config.yaml
d_model: 256
d_mlp: 320
vocab_size: 512
parallel_block: false
weight_decay: 0.0
Each number is 500 + 40 x the weight over its row's rms, rounded and kept within 0 to 999. Layers, rows and columns count from 0. Numbers have three digits each. The size before them is the row's rms in percent of the matrix's.

# v: layer 8 attention value, 256x256, rms 0.0365, rows 228-255, columns 0-127
# o: layer 8 attention output (transposed), 256x256, rms 0.0453, rows 228-255, columns 0-127
# gate: layer 8 MLP gate, 320x256, rms 0.0524, rows 0-16, columns 0-127
# up: layer 8 MLP up, 320x256, rms 0.0521, rows 0-15, columns 0-127
# down: layer 8 MLP down (transposed), 320x256, rms 0.0525, rows 0-15, columns 0-127
v228 104:475488567550491521477464458535446447513449503512574422606432528552493530563457506473537479548489500507544464491486496463536588524536469559430484464542432500543589422471485459522535490515521583462528494509410549525503474424446428509581548525442496542495481488503514525463568495553432461437506492456536505527500459488450472512447503510466488476470531492502507473485487516558459460568530
o228 096:509461487555528572478490486535536492511490497509550476527508460450482458489487498497475540488508558451526468560498476528471562541496467479492471488538519514450520431516472486464501509506570530481564491612563488452463490487512473585592492468482577508558544433478528529474534472513488523535434479502493561553468550483506456494509428499486549450487511546476496467433424488577475445477536
v229 096:542436504490526424520479471468474552567512533464563586562526547555507525497489553514538508537445468570475521503493528554536566571469452496538492466523549537458496517470503533571544498508464431528496491516531582496493505512427460536542506453512486512458454477492488507527491513510525411441498518602579566546476426506491586537479508476499483499463481466485404530542472573549470451451461
o229 085:440535520453462533464502568554405588550463478471537534545466497458509522478463392536509511536490404566500519457488436497537493539531503496538529548513445488478456481594502501560450502529464522447428531477512521496517486502526529468452578521502531579565488512518486521486530527489489560509473421480489505513469491532535462462531539475512418433524516467494473502526422408590492532449494
v230 099:540491550542569495443558535465517522465530490522478469460530546528552465508502526489504426523446540369563501423468538556452515511477400493551560542489439526549479481427440464505549507572500487454478516491483448501524456459536530497552503417440494515510546568505437508487504558444446546481499483530523461405483464492478530450444514479451528575563498522553504577484510536548470447461450
o230 091:505426561434504474496535551473572507574514518555459539478487487389470520510450560492469516466533447534516488572539459545487492504539552495532542460532487491541467557501493473543547443508537453460468535469525500494478454503463522514455479541433503526512527544447489563490534498536555549489459545461505503568557570514526538461514528441505489542565446530443487492527503446521536496557461
v231 102:477626512453524453483481547473500501485529558489512486564437527524496519464482466529511521493494502515502531389504553436478478489524517510484527479561515419480540492499448506490503546567495524451513490481513594434532496487462473496459499491523457515474577521477542503454484572422501537477483449502475467466464451543569471492558422504515506454490503426543537481518477471467483441567543
o231 092:459469460501527457479433457499578513551418498494509518562564588528488508453454544470507571479467478495516505479418440462495490486430429501485493458508509421476514576504580458494477495435470507547548492524546510510506482511497531510576525526509503437437550547521479487467477530580497445531523464512593450478511536476443499503551553429485394504516482548401518514502523451484580450471536
v232 102:428587481490592513499501528412479547494526473452558471500537460496576483493430474511480509527499563524466453508525530486503515470542465563491486390416540502556528438523499605452604537524525483510501532549459538462469540531488510454472523461448522500494534447497458528547496544474426521423494442467507555513503499525547534536518541491489489465541452455545487457543479430536569494489519
o232 095:510521491501551440531418504564479503487486558451486499479465560550480555468438526488535502483469528477488440489432471443454479497478521452513443590508531468461497473475493486550534496455588520511453500447509497466512493539478441489518508488572535474479444411525535426419411503481546456485473469519547495561535499562471565486536552524551499523472513446494507514488459526516490452518499
v233 102:420514459572495527413441501538522546466483603513520502471478421583463530461488523447534531522474452518460534456539523425481458472435493471555454515462460516490471555463501422519553451525465521568415497600496510527488493539505479498414548531535498514456455537497415496507529559511495514510569433515495532473474617475476519453473453511503508560472488496499521428520463484539542516439447
o233 092:513485504509503523541473518434417561506547510545488437492514436478475540432431492461480474516483441564476494528571489509551516459531463497497511448506485499478465476515455495488605444511492547564535431522520515474501495505459469503495524454539515517488430486521473539474449533525423496502591511511503498424547433502508532470470495494447465576470543553594510514499508467597477508510553
v234 101:469560490506507415490510493451496464496471526543530535476544496460520540488545535540541480490533538486446452520502461570571490516483498551519522454523467487553554513512480482424530458545438531589541542545478508451483563429532457481481468452497515447473529471440488517457545495398532573477556529514563571538488546507488420598536548508486480551501491526484521456558521512492505443487504
o234 093:559500478578489456503497539548524436573544519530518494492501525450409411468461501496448590476475520540479492538534528532459581504490502469525507501491538455446500555467489482499451478467464504555518487542527490569493520507497487494461470418545475440492528472532532500524523495544566499431480477459569522470501544558485506524485579508483532521543492447540527480505444564512528490520457
v235 102:515507501499494530443536562504456483485511482539491487530463497525466507494484483464449457543555490500524471520442502535459476545442448456572559471432464484527448515526484451432527436468524530525490559534495576479486506488484558415506434509466564444416502506508475510601593496564487468416494483498456536524509522521519471464513498479501479497552514546537457489455427442491531545486539
o235 095:466478525496504535509502461468437534569453477428490455406462510465440487511483460481487556474451522536468501391527501525455532480492539411533561514460532556490515454495497561479565556439505529543525492501576564533443452513518568478581499578563489441487490491570481420506514445494526479463517476518453503529486491511503521416550487530471507490424548439550505468473481514444535485501501
v236 099:532510488492497470541464519455509502461486474373526408518545480505515400532468477502495504486611438439512498534478502451495526446517480490492514515411508533498452489468533530533455446468442535496513481458471489460474546498517519517490461585487487497552517505557436537488532511521504471455478580471499467564470466435431528453470503419546477506495485509516479492448470512495543502497546
o236 089:511534569465521506525475491481448442506489469527454514516485481457485526499448536469494490525526558460586430500532494528522473445468407426504461485528497490490530477476463486427565528531481491459592479469463484471492494498541516450518501534463446563488496517504451566511484493460532416427534521412442506503468471433491513556489428457436531529478472494475480472461477545523554487485436
v237 106:492508463520479482483456503516537480538464559509468457449561494525563400596559458514523494595535473537507480500470493489451494512512608468447489504456438449487461447498546530471478556457527560456479509554521481447486526545451487469514500469450554475547475474479521537488473477469466498448555514570439516514578523523523583575469417500484475492475493506518484536517585525507517539523438
o237 098:463503423505525517543459520485469506478516484503454549403543526488478562544542471418480497519516419530510559551442527495517518463481529444470514536512401500571481529512461444524419472493494525514446432524526541476519483538480558446461475492496507483509494589579520501530492512548566472504514542530505402492490492540481498436483455504521594471471481474558454515448522570426488484491476
v238 091:507537597536429475545445508498449471560528497378536468480440540456475555469456528462514520506556509492442475482497540484479425516505443473509520518489517571535494485504567512465483506532504523541517488488503477568513435480529569561498541495467535450518509427510523431446507550528555498528498478505487508497505450528467512442450543399484490500477553413457488535570505526556505507545496
o238 083:479502481536486480521427528426523506510566564484548515538446424527486488472518508535542547481492501451550534484525491481541556428595560502503478470559512509473522555543460481486509501430439499527457472429553586495465500439467468538497462531501561503561517432442434500522509443439511533578479470468504501499479461429479532566531496510455496470541470421362500492504466539446525592530448
v239 103:440457544526453451516521458515487520527474481508478448405530464489454490514482502544481470522468433554564504520468516430533482496463446481501502504469534543468493522500548522550483517523604536549582485537456578485458510433514531541534463437520542569446502480582502437434494440535542539449454510440525497463516474564490459456468538552487487512461479463495472429543497529532453521405572
o239 094:582540541474448507542524494547487451524487500484472543453470520508445521527511513558487506502500445570505551512438473467518527531532492606494524515517492512495509395514540494522569514544549468485477500446496491472545506504516507464527458503436524495527459463465498517496449472446425507519472584594428533579582537576521512458450472502489472491517504464510529489433513510592515484441520
v240 102:472539595477492411475496493450569500515540491505535519512514502525555496505465455432532583505518501527486502476526499511462443538584420544529494525495507485547435526452543486578500470416491532542517577473505479532431478442463492398437470499499487489461603480476506544482532466570550495506454488530459426493514430548483473524499525536521496487554475494495516494522520484450536534526582
o240 099:490514540430550469470578528508509536471456477489569466512481579495543526547521468462481536510467500546471499488511536493440504477489521424463493552454540449508443463403510555531465509541467412578459480549475506496512456495527526499558486443489476521422510459511507490511490537505529512419540474582549576434491510454443507518536479504395474530520436454522534535463530535365438487478509
v241 106:498526478585550526531549508564476536472518434543490474519520488499531401491431516458443453548466552436498539453493518479502518488458501535571480501438422509524514503457548468546490519517406484456506479504510522554504516560458586486538488508522489530535445568507541489491382521466480473496479515514488579436523498507411497539481489522504511518500493548457445518474477513533567543428466
o241 094:484498496444470517497486506500509491443538461500503483480423420497446468509465498615493462465453490523519506596525474527465462514488473513463520473515503471508483489435471486495564458553560495501446519439524535568521478504575512483436469487477479563498522482481519534538499566416494582509572501596456484489467540402549488507430495438418575553451536512511445454542489444533477515445464
v242 101:507511499557494479473491484513400462438541503524497460477490476500521471497610577494490538477504608501539502468484497483479542425469515489500520485501533520443518544587459553465483500531487570523549504482488495539522465530445493518526510485449551494581420481469501561510584533528431481523553438542521516530525518467454509434539533448521471550533524433440504534516448467466423517492498
o242 093:490443450528468471412521458482480394493538486477460512451528494556499507472544488419516500505515472505601422500471414443539482511505518439528489446482548421532561466565565548489485515528512533426497481460534495503551416488475514582514513475506529478501515526517428483463610538493481514454546454479489473581489473454495504508554522483496533495557555547579532439521506550592479503581567
v243 105:565514547454475457506462543512502552553499467507455522509436450511515483431514471541444602518495523575491487470543430487570501522494447476468569446531611529551550518577429506550467505514533541485509483546564486527489450474515446426474522487493487497487575491530538446484549508460545523477511429566542546479500473577437518498473543445429497466504462489475514469566524521504438433525492
o243 094:424472490516540507452473515484538490531527447439583476441483519504538477554561520552485477439444497475426497520530458476458514504527467550553447479534592511456514533520542514467485509462426580469548500481473513442476478470437553541478494443441539554494511461513478539516505579497543509528528505452519544534459482510532540556590582532528494454531532514458495463488450489578481502503489
v244 099:531495465539498497455478475454516495516460495396539503458503504502478543537541553554518435471537465542471495469536474538474480459458575514499446522543495457566439530459560564419492530477502524474456443531536451497482564490507541478574502492458436488442570422511586497473521474457428515571411536522482505495484468455512468547459509521491466514499538524502530419462541470551484520491482
o244 089:469474461541462479498490571542492490471551503491511534470515511504551491432482473522471515514526535456489554498495567476467514508421545542538469518553500542447508524477503473522448494483546497446513533561471513495456496503547521490473481526574479470480583459520552513538396527445541464470502504580461557534576504455463560497549516483538484571481590529538516569499513466573580446486486
v245 109:441443490537500433476498512516424487500479545552505465512518504484511454541467505558587499422538516472545555442494431516518491491552551527509471480441570435433477474461421488480528446477519516475495509464501517477574504500495508536598524539488516585514489544501493519426518537520452433465516447468512488498522591491529563447433499509441510518503530492504524477576505462531469425440451
o245 098:484500493524515579560468569502516578465488491564523535399446544458424449534532551519528545574577489549513537463521515474497427479490423541540551525544493594550554551550540505483530472476501484483483478504487461486527527439495466507489474515465570511499542565468491512487458524533457599498526467446513490513464468413521481485554513449497487518492538500576455514540558428569450481519509
v246 097:463503483538537568447526502517535424412518481508468514530519447443485522464564531501435466458523549535491444501519506474422565518561538475476500495493491510544443544445477448514438573509497380422508529549545529477521520523483464490495492563528569557526458549463466543420510464518491456497484515475480495522568462470496463555401497494437527549453493435483484558426465501546468501521470
o246 085:482494533532522490489539479534515442506580476511488486541510488547521431455519473411495487591443533539491482567550500500478519524422517444514445461462481533450495451508449484509502520465544568433549527438466509488544486490498516518536570507512469537437545536498480504503528498547488539539498530488505509463519485502463530441500424565488630472461461567524558569539487574509520474511445
v247 104:461407518471527469430510478529501511460519499560563456499534540544469532501510422476507448505473509536577530447468513531508544483557466548483502539492490527468508531449487460450512542491512532508487518501538557484445563524535504487494487480511523485498498607536473453514510488520486506465488522419500534555485494495485520487469491500490539461477475540476538484406508458570481491487515
o247 089:540491535510407517479517539523526467504459478485492471499488515499440489520458575588557524516484539511513481490496462545517506540466460534514478551502502522451495512473525434495511490465523505554509500536460441471564497566502436439484523563521529512543460510477482485464482528505467546442476532524552561524462514537502486454504462528449538532507534505505505413450567459463536500533455
v248 101:518476468558542472491472524490496505482516542522470521512486463474475497543587376493514498424469534489532457502476560558487519488500506560483503488474485529511474489480537606473516425536526511523550550497500580493474463512540466455571516447453601520486461485481516476448439445533487483560471420483477426468507527487472553431446564509500514425461485557518521524538460509487438541475450
o248 093:456490491486495484407475585493539496511564505522564476480472463395532471479520522524510407522568412587537497467480529504488437452497475404566540500468480487509436423499502463489529467517480528553524509539453542465531507481429479498516510530556560484574517558500491520520582471476488512433485488491438451472599483471490506528463417499537483524473480493492464520511554543505500515491518
v249 098:539551514470486482551527506526518494426446524519523522510485512464520520489486500469540470510454553441451559519535499485456536516543562468505501512437537547453526570414521556448582503525520548488556479512411553485494552515478507573411445563510508496505521511470514560508484536490541539542520535507457478561537542507423517436406480489465442454522412538486501498564540503471501483510488
o249 086:491523514503441447464512501521560557571524484555429462498569559459427485504434441527490526525487521564510505543487521503555502526459530491472503523538517528555499544532564540528422498549504469420467544472499471494510490410460473499481491499508498466486558505554520531479470428527518570535526477543461505472511583514508418544478480478463545453481583489521458512543522543529491529495485
v250 098:477468531540508552486455418593476520457464501515545472531489438555495455523543564505537504522507521513441567517563474512555508522497403450461493441494452545480412501532510482526535524540505500512518619432468473521471502584581568499459527446480512543516519542480531502475465525503449416541531423477489464558574525530511535523482418525493492520454566506520499503540517486503533538488471
o250 085:498427504531482533479537397510503554537514431566420536463559474460486504561508450461453517545460509427538415521430515472527497533449467500509586497561500563544494486508440555475579557559522533477513494576465515446514504565446514516494553527495515502525570519469494500473446479506473576478515479488506481489507519562460548528465495538493477518528512469441517478493506469503550563513484
v251 095:536467606547493502451526549479453536417469464490521567528537509493431476489531445494483377528470474511519516512508493558486526479526473514466513492480445483441478469507530465483496554438456569494475488480468553512495521451518526554511436484515528517551519519437502506525514487488497481563487479538433496516534457535555469502496516542521471560508516546467490545517599557493518453494493
o251 090:504498434468547544447472450468501471459507413537453503505481527542511455486490514531536466517542410545478487534471543577469480497569525439505491471490509544504494518433507479503482557456468479536508523541503577487564515484477532447428544490510440447483548569459508449493492501529502500536426538514445478476501504463520498536448507497487572354524513481499542526472485487500563428535565
v252 097:566578515466473519472478559489470473562473442496430430588498503465453542464485549477536591505504478564466501505490437442442477509492482495452545432525474474470524501521439500493566538394522479493582503533461484459483523502498541557447510512500528493516491401544494559511531441460502501532535554529555425471458529494576440538415502485461527460467508422462448508474387504541475450490520
o252 086:484493475478465473455534441472422455452501489524489573460473524507463561511523427452515535577498475467571413509482504515492527464512492472559499427486511481456479494546565404567538577553480583482498538494528503544494518446410514568532548521556501465521473499472507473480455492504438519462484417492545497515483535546538508550514505506511448575568466485541507444521463457547466433487448
v253 095:525510535503564486490495532527499463469548488513482506534496569506418533421564512470475475503505450551470464456510458505473468446581549577469510405485495522505529462462494485500565486521543513467471532521549561506496440524486461510500531441496486443502434526479524548546407550542558453447481496541484514485575500396476601545561556455494501480499449485473506448488531442449477559420448
o253 086:560486524551471517565537491529453486481444510504497461399497483583455469489496532541538508525466569472460436508480463525526460428495463526499467497497537484498451500447497467489449495450476496475485486430445551500512445459515513557573586499513533499478468499584524514494612516440440508424513542576458521514521534502592507518487530468582497503470426405533475481518480507339509520540431
v254 102:500463623541486444444522478473459457471486583489540473504477526513505518461475436502518453481493440588436530515537483489557521540553494554450550541448490457508553519508450517489562431493429541443539470505520492508467436446568531494579484477528505552520467459465579546521475540522475473543492554503475515525565515436396580484481484535490470476480518522581485479498508454570411421465451
o254 097:490500539490431467444527528528417456490521578525523506447444475502519466493530464470540522516525551552484580515589502449486446417506412489501467512569526441461508506525454503452483458503555446482518468515498558485526532514484465429520525417471516512438515533483468504523492378469504460473507444543443547452496446488459479516474445440530563449463505534511496442550479433614434443378566
v255 102:562500429462443474422469489468561535467463415445465509500446449477532503518509486500505559461433491502513535505502488562530380521526441465459503456530534481489596520514489473495497461520490507516497504531579511531449531548518402489514512536576517467405494467535500419479525469501473452469521590479505529435478555663513495456520493525542532506447546526466532497433482495509541494504487
o255 094:426481489522509531496474488432543539505534472487585450519463525541480476507448499559390465525530471479440494465482423476475487491481491524443539498417462522420550529478574512483542574485455524563495465447484461485558546538510580569453513471541526456456451556561488460492508532519531541498534522507519540577450521529511489512500469470583449532477493512505454570504464456577452521425559
gate0 107:498481425546494480521546474487532424454473482483582496414488487507478479474457533566535515495425539453421446467553555532506573515495486462462497458508504534423435477515598462524510526450547455507531488438495436518482418499484512480480469477463533466455485540564470542560536530463495562487547481483545483496486413510499456530436550551592510501459520489494511485521492568554417503490512
up0 099:541499506543457521426452524544445464535450508442454517505536483472537506487495501483562565482413484494428524521487539552524589480574374399490507445546455455529584613435545497485504507551515454555485521493495513491418501508582463476458495511480490521465538519508504501455469485553530551480444496590542535561527554444385549490473450463539504503466512476464517507455500418505520518465422
down0 103:491467550481620498548460538457516547504485497431504491501458504557493512549521453496545481514487510539584546481498446504524463457497471517507508489487476527543505496524574613526469542452498426496544459521463536459515497474436528477533578458531507503473460467453449498547500552530501560452564424515512529546519529490578558476516529528513533548525495532475451530456448550492513498504512
gate1 102:565529468516428453552474554452520474458528472532516452491443512513477538551513554465528530463463526442507533478468572456394457507506460533472449496471559492591515517533531467507459504564501496473486409484511495492419529543505503454472419453527526499489483507467510502536490526487542501486494481517457527477465469443501476559545536500531486498505523477553483553515488576616502478515555
up1 095:427485494445549499416430505519499529527442529470514481530493543446518466517482451498510408538496523502438536509475493506546547551503477513514487527508457466450506493556498524449492509453520516499496527476508465460536469444521509482500476527473527456474509512564525463495542448505443490537513457486523497453498548474551529407504466413474484541592417514469482537482526440427516557453394
down1 100:499521503487457528505544519511483554440484487459501401470426486470544473481519546479474483490475487495459484504537555513463552542533485509534480457495532532502495443474538445461515531484421485498435509510478514584560484511420480508559499478529517479500593510443497556487506451489430469472501537540492449503498512532499437549470557444469546530515501536576557516440544550515575476527493
gate2 104:490495454520563486443485497521494579520553488522468479533532530452502457459439457477456501479521541530491504517496527455509413442515527531440513478442575411521447585605504497511453451454409474514515547484547515428472510456509492539481427407535480543518570560517508477472535511552463488503466532495469445532440470583515463480507507564499516469445476484443526502448485540493550501513468
up2 100:539435478500544563503446447545418490531478511499473535500519519492475494503560442447487574481512532534507534602507494503461495469497545455480453518476521482511533520537510482495462493430456514442499488544573478488494402513495450535484537524518486498549439524506545585503542448464491543440477520479444536410516439548556440504455439540483483541423421512454438545471557450501518473570497
down2 102:541490513465488462498568571415537431521531576500440430530438494443498486498468533473537506522441567419512485548375501536445439466554546483517534529573504504588537468473531520510527559534555487487502448516502480533425523502589484541532516456549516539456529508494582451528448492577477475502478603472485471497585478532444546494495566618431506512526508476512426522486456492482485430503527
gate3 100:473495465532532482512487472432432492520535510510550575542529502489535541586477559512536449556539529558463499483460477529552491546514547503595524464478462520456441456569477582519484536497557472484513519592551518445489557543490492488533498480510447547496569503542445505526512495483462552521596520500513544572478470500597513531494422492453523512492462512512558464439489579565547493496479
up3 104:512533514477501477547505502476507505502448503437489505460551491536541491491469500538566476492483495532500461479440553529540530476543501478498489494525550543462547445466490549531527434500489430543506459542482536510513523487610504487455435513440524513448498600473511530440438574581501509517497547543475461481464489543462500476409503523515499565514541434463486550562484527573585491483507
down3 101:457451494494549534425491549579474535513605520467551485463533605516475556553511513461394511568460504544428533523518470480507533436528490481520504483512541498487535562524567510470528475489546532507514534472485466518535523513491568475521502480529522507481539490564487492460389464484542537508475431470476468525502568533423500455503437545501492449496510542503556497528530574493480530542463
gate4 104:524557491528494472451479512529484500455481502466514457515448429502501570434516520489463517455506559471533489512548594511571516478420525531513499514456550536529518494422516489462503510572462483515451512535519518530425509479473506452527474456547488464470497478442504463453485535524474552475553484528514471532500467540519477518513547467451565490631468439582463482585488519473484471486493
up4 103:487505512534478456478480550537536471503542531506514514512525539541549458540520470495523489448551484431471496452456492487456515457552539506464526446448499606469560455555453494552514548457495543456476559438509476498503533499543517518495495413548469554460523548500459464509490441573507488498514594494468492508482522519482439596481543575538416463482567500562506561560504547475451451581487
down4 104:531511540520568462544541502406441488553517402512544488514515498468523451422532473538597486522478512479493499515534527571493455514408433473514491530501538488493532486490578566465476496559425467530515518551584505497532520487542490423566451444537446435496460513457502436426550530580510526533454475504505512423508458541420474455569441448556479572534512510483491442472491446503531485549497
gate5 099:476526453474437528467431570500486483547487481531563545533567609444515479490508506503591522517540477518458492576431513516482512456559539451528491475489555499466504500537521477552544495560444454528539454527527501538472469530584475482497498490542513608520477428517533468506472483456518594461443499476430495429464492476535559531520459435466408544461453431438491519415486520410499553447517
up5 099:533503472492480456538500474531423549498481575441445489576518426478525519447490503520549581418507553467494442483538530489596539490475512501579436493492471458486430504534524531459571463494520537487475557470460465476480560482427504462456465559492442442456555519478407502470413517489436492506489551482493489567488514480504489534437475535487513502534467510511517527466523501499519528566495
down5 097:480513580545456481496497551456465531528554531394472522476549528483493436471536485508433527563506523536468544521498504521510556547554537439560473483546512536533453473562551547477510531538482509534564556485511492463555436421554497536503520492558520542452438530556414488489531402550447389535406546472456506502521548518487460509485501521467445498537488430436524528407488494540509486502491
gate6 099:487502519442568553527547465556472492386475479455567483519461525506425554457474518499511540458449618467491554559544465540505461478545502461514555495479511493473516509565502451497426515427497461526529562543541506479489510547455564553574465522520499448451501511562553426410516476495562544471524491597543500491554455604509457454454408490515478521494439481513509489498572420492585507427507
up6 097:514489487500517520570444530514533544406494461447532458546545583462473554437447475497536530512470545507495542532536511498474464521514567511547569488481547457476484468514550372465505544510504456544526511489551504491506519566451480528502455490477493499477475529558577455410506428472437503455538470513569450607495527529502507487488501472533409469566484475486546467492515460563506545547525
down6 099:471473413428529462574484487456482491532491600497541520501476468477511490513552539505472553459457482520506487499417613470534487489534468543560506490457496450515449530474422547577535534451523474519540498540496577524505520467577455501503489416529512444501459531509597490455558501536465463509501455470504526459514466534450524488566496525486408504515499499475526535448450491530467456561488
gate7 102:501441531565461504439452564513571497567520540450537551492513523521500490533540509410466509529518469500482469543509486492467572552531509544554499498524551501470506574519517519554496523436458443579577444550533528511463460484543516518475467509433467566537520546551501499466461515474443516486503501552528492462451514591533580515540501449468486524457421530510520478558518495483550551557551
up7 105:487546540507465497492530476545406476516479509564475470533422491456566502501464477531515493496512470487515483509491472445517516470497534537441497557494440546536546454420522551515444472533525580445476475534512448547568511514503524448514480422508535507487477468470510575473508499525504519428487427477515469590568499478423517456464509545536442422543578551532479490440433539509493485446459
down7 102:495548509543545491521541523501509507496517471471475439513480484620507486403558455491436476486445464533555491449432489532515510524582450492505500528479556540457482541540541522465514457502460513516443491536483528514570486513414573508536534529464483466518503445534553508485517540482412495580476511524519463488458558581451542589449496453529461411436533485522455521491484478544529433463456
gate8 102:534544524544457497483535509496483517483470493417511605517540583485522517424400560521469456534476546497498486444566476519454547484453523572506462551519579474547514528531532477509456587516500469465521480465440509459493459430490515554479455482442460507502538515550526451414510502505504564472481485526429534447472519486490460478495542485474501522508419503463509505546448410578500413524529
up8 102:421417492561563500492512522529557494458555456550537446491476439519543536474477462498546478466510485479487512565505473454570398555487459528423504508528524547532523495508453428523563534569474525481501554466532463507496545529571501512520438470539525588427487446544542453477513503500488435514474489497464439427574498550545510487517494474547551459465516487443513437505510506421524507412484
down8 097:508482614472432465522559455494462533502561490518463440483525524534563491503532515528543470476574445558526482505544533510525466581521487472545496559516520509463553578530561520497523500478493507512571482507522487511602546511468458477494538497480526446492473489522546494419485465497493511533435527480395542483521439512466508482500498433500518488551505476480531501523537598422513453482468
gate9 092:538496500575494584492474496518447452511501562510541488451491465455478478548494535497488521486450559533570483555530500519493545492505498512463479541534444524500505404484481521469484413454544550523489463498468474518480469453501442464473407498485574463436502536601483539509557522477506607438541555484541523465470501563506470506485494515616483414545515557534469496537516514500509562508492
up9 088:474535488531513547503456422539462490489483578500595449453473507464433502496538526443481480520500499534478467518466451514568525504522472528464399523553455462472489405537468459516546406542548490492462486485496554462423465510566508492421452481490574477495524525547503569494601526474501517543546513464464473499447502529463455565512543526619487453533524508508474504559522453456489538454484
down9 096:432516471456433483462516440444487492518466516491583459550450495458519502463548454505482469477465490476514457390461493504572520489566487485490475552484526470549427470492505487465503462496527509489485515529520520492599542509503501474571478456497556549553460516478484481494448465508476478458442492485463481569539471484491470547544539562468607505505553505559407487521433556421520390498521
gate10 101:505527505543522462498512492534466521496499510414554472550492450490553384448392502592521444501476477530471489518524473539497515485458478438480482553452549419552491436449517497493491525485621461527565469508515530548439532522536543502536538521544471487470511479572465484432529469533488553519448496538549469436519492524545542453439478545500463516506542498424467550521378459430487552461468
up10 101:495549484475476526425461543519506480486462554543469495513467544517576526489521501469542531473559465482583477483504523479475628452591525478456510441509467472484552486449472507508524518472473539469572429497488468432506485493426426447412511461597533487560480534501492531538505489493479537570500556575477460496541496498602459505562425492448450482512539462480467484596481449488571524472487
down10 101:424506506487499472509466493585472526564470480560542508491519533496489458499521536506465474420473465442494493457438545512480452482442453452510528493401555499537479476423425574559574547483505493527451505526544488510486475559506594486491427521483518480539451524467532473521506504547492448493448497497542461498535486460521510486561463503505467550540495463461529435452512492505392467495516
gate11 106:460486408482467516516537539493528474430488560457536491551519508491547486468535405513478498491590501492526500487482537551457524532513526544548472513552633511504476536575516457448492501512474540498424480447543536470428503539527492486527540464474508480595489455508422491526501513514426487503550510534477430549522477434524473545487528510563542529471552534518590478454527470464528480574472
up11 103:508507503488509452504401566527492509569527446531466511481551556466543451455483576494538600441474428571509461503505461404586461461502532472504442462482448500558522455510555506440525497522539474508467540524525513490455509494431471502500526529541510448481465513523499472561528487477553512597494526507511472488457557531530519501544492516509513530556485425471483543541479487530445525458529
down11 098:548561453565524494538509496482481466526531484472444533568517483536531551541500502447477506551540552507488462518535474564448429431492489462521542500431519510490511477507547513456505418472443504525464494461474529541607515517487484460480553490454459524499468526478568504554412569473462494477504493636535466531478463501521526550377508498478546511515465495542464485540447527459515453503424
gate12 100:558475501500471513577507403532457492521436499518534473573500533534525498479492497457500522502514516495532508529507504464448508536506513470523545408470495509466424490503499478432528491432532443484489485505490439472481568531561490508483510435529548484431516398528413484514511526510474529526431500503529576496445512513538478503532536508550503471415457486532464540491466535434502477429563
up12 096:498448447515541517455511510412432506454500534503465521589488514478462531547502520514494565500520550426546509479467480491474421513481504414480494474533468455636530507551497472432477575429472497499533547571488482550530533568496508534491524502499508599532479486534465431478532542475543450512545490470501409484482515485516445491531471455518429534495535465486552571493466454458500496559533
down12 099:531517536507469446540480564539510429497487493525501489488537515475482524515515455511468530469434493502572465567552527500474501522536476477532562508479460495431514560473467505540536509451400497507526496507546521497531530447426474491490474429567494509515435568525552560511513491494456476504491496550476541454566537500530532519443549435478484454527508533555386483479484531566438545477515
gate13 090:499542480498539476542467493383473503465491530540496462508501582488450466547482465434512421526443508477452464490611547473529455418441507486479421448579548515522589472560486511480530499459471565512446520569493495562483518520545524530420479492527469509499545496485479468517540467469463525478500494488558489444557534494522474522510544496498444526585531412523516453520474543438517512574451
up13 091:518506542552486459479401507479433539482516486533481516572474507524492464496498482448543543513555417527454521496537504508510487384420457508504462460483485466456482467568544459420527441375446490513532469504471492545525450533553506540518540537442481519533540491515462432533584469470467488517515458524508487438543506479454458498549498478554505519502433484547444538509524476469473460515511
down13 096:435437477517465475568563468533438489491429456447479420437474468504488511481513539419486439468510477509459483503508481574501466522539512545547520525445517472475508529486524479527576435466458447500458550529497538468570552474500544511400522494507471487470481438504509482536536483504543454543482508539495500417463507484497598461565524501558486418504564480538472504566532550413479504443550
gate14 099:477500472511515514450539521457461448499517467470554465488481524505449450537428481442494481500488528483455466546548461508480483447552461598543545552459555441462526467481515536483483512515490443531423513564519440492600485498489456514410518544518514464499535491505498413450386474493461498426552451458528492462498518539510497529571508417518475480559488458531536440461510489471504543451502
up14 100:566525487473480495490462510462417471469554480455456498544512558498532542497511494435503456489531532491503513456487421530496488433515482545527453507506534447497500520490572502500467564461434510514531572484542436508604494510525496542451460438469478474493503555527516492430552509552551398466519490531534512538498507484428498539488567477513545541548517492518452529472585452525492506549516
down14 095:516510535542452502432478562532501493513519486510489545562558450522555486483525456515543563562465493461526512547526452537516538391515507491536528523484600535434512512458471459545477455518449534466492525491501444536512510429457497479493542455484571433463485511544577583581498481528569529510561578527470438585474520509510461527541515583435536450442502482504454600494508493449499535497485
gate15 098:526494499431555509498541475513391512499508544469471446497437531463517516503470455461529474492527486481488503525504483499487412533565570472441564503534532509481542510481453537561538472434581514516553479563488507465540516464502489481504439501484501517496478493526496449548501541505462461438455508521439503441508514452484444459487586510497499518498496506478436604502472500516547449460476
up15 101:529532584527495595516405503486487562521484470493483501525575493565439439455497484462503552490549547491511501509516468481527529526531521457529535486489481432533446512509537505533546498539513394562477536517532539571453507499459560523534551525410434518445503529566649524441472475565528536439540531548531566529492460525580508528505520557482535533480543451463515508459487591443475502550514
down15 101:503455436488563541506479507502514508560503484475537481447482527478542549461507574385501493527512514491465498513483506543508508466550450484433526536506514502467464548591453553504458497525534543575434429450530457472477477478461541515488480512544512534495459491532450516562465549463524519454484458544473543546556473507484476525517491515474505459483540560471465483492512508440544442517516
gate16 107:560507516544516548493497421508525491508509571438565497549531450455487534473486459459454534538610557454479481504497559499503467493465480525482490531535559516448530485441516516403462456542490457503499597512510497544531519502540490520437469454445493429532483466489524517511527477569451518489501567515506483558521537503516499501521476566462465515483433395530545489478432464518454507531489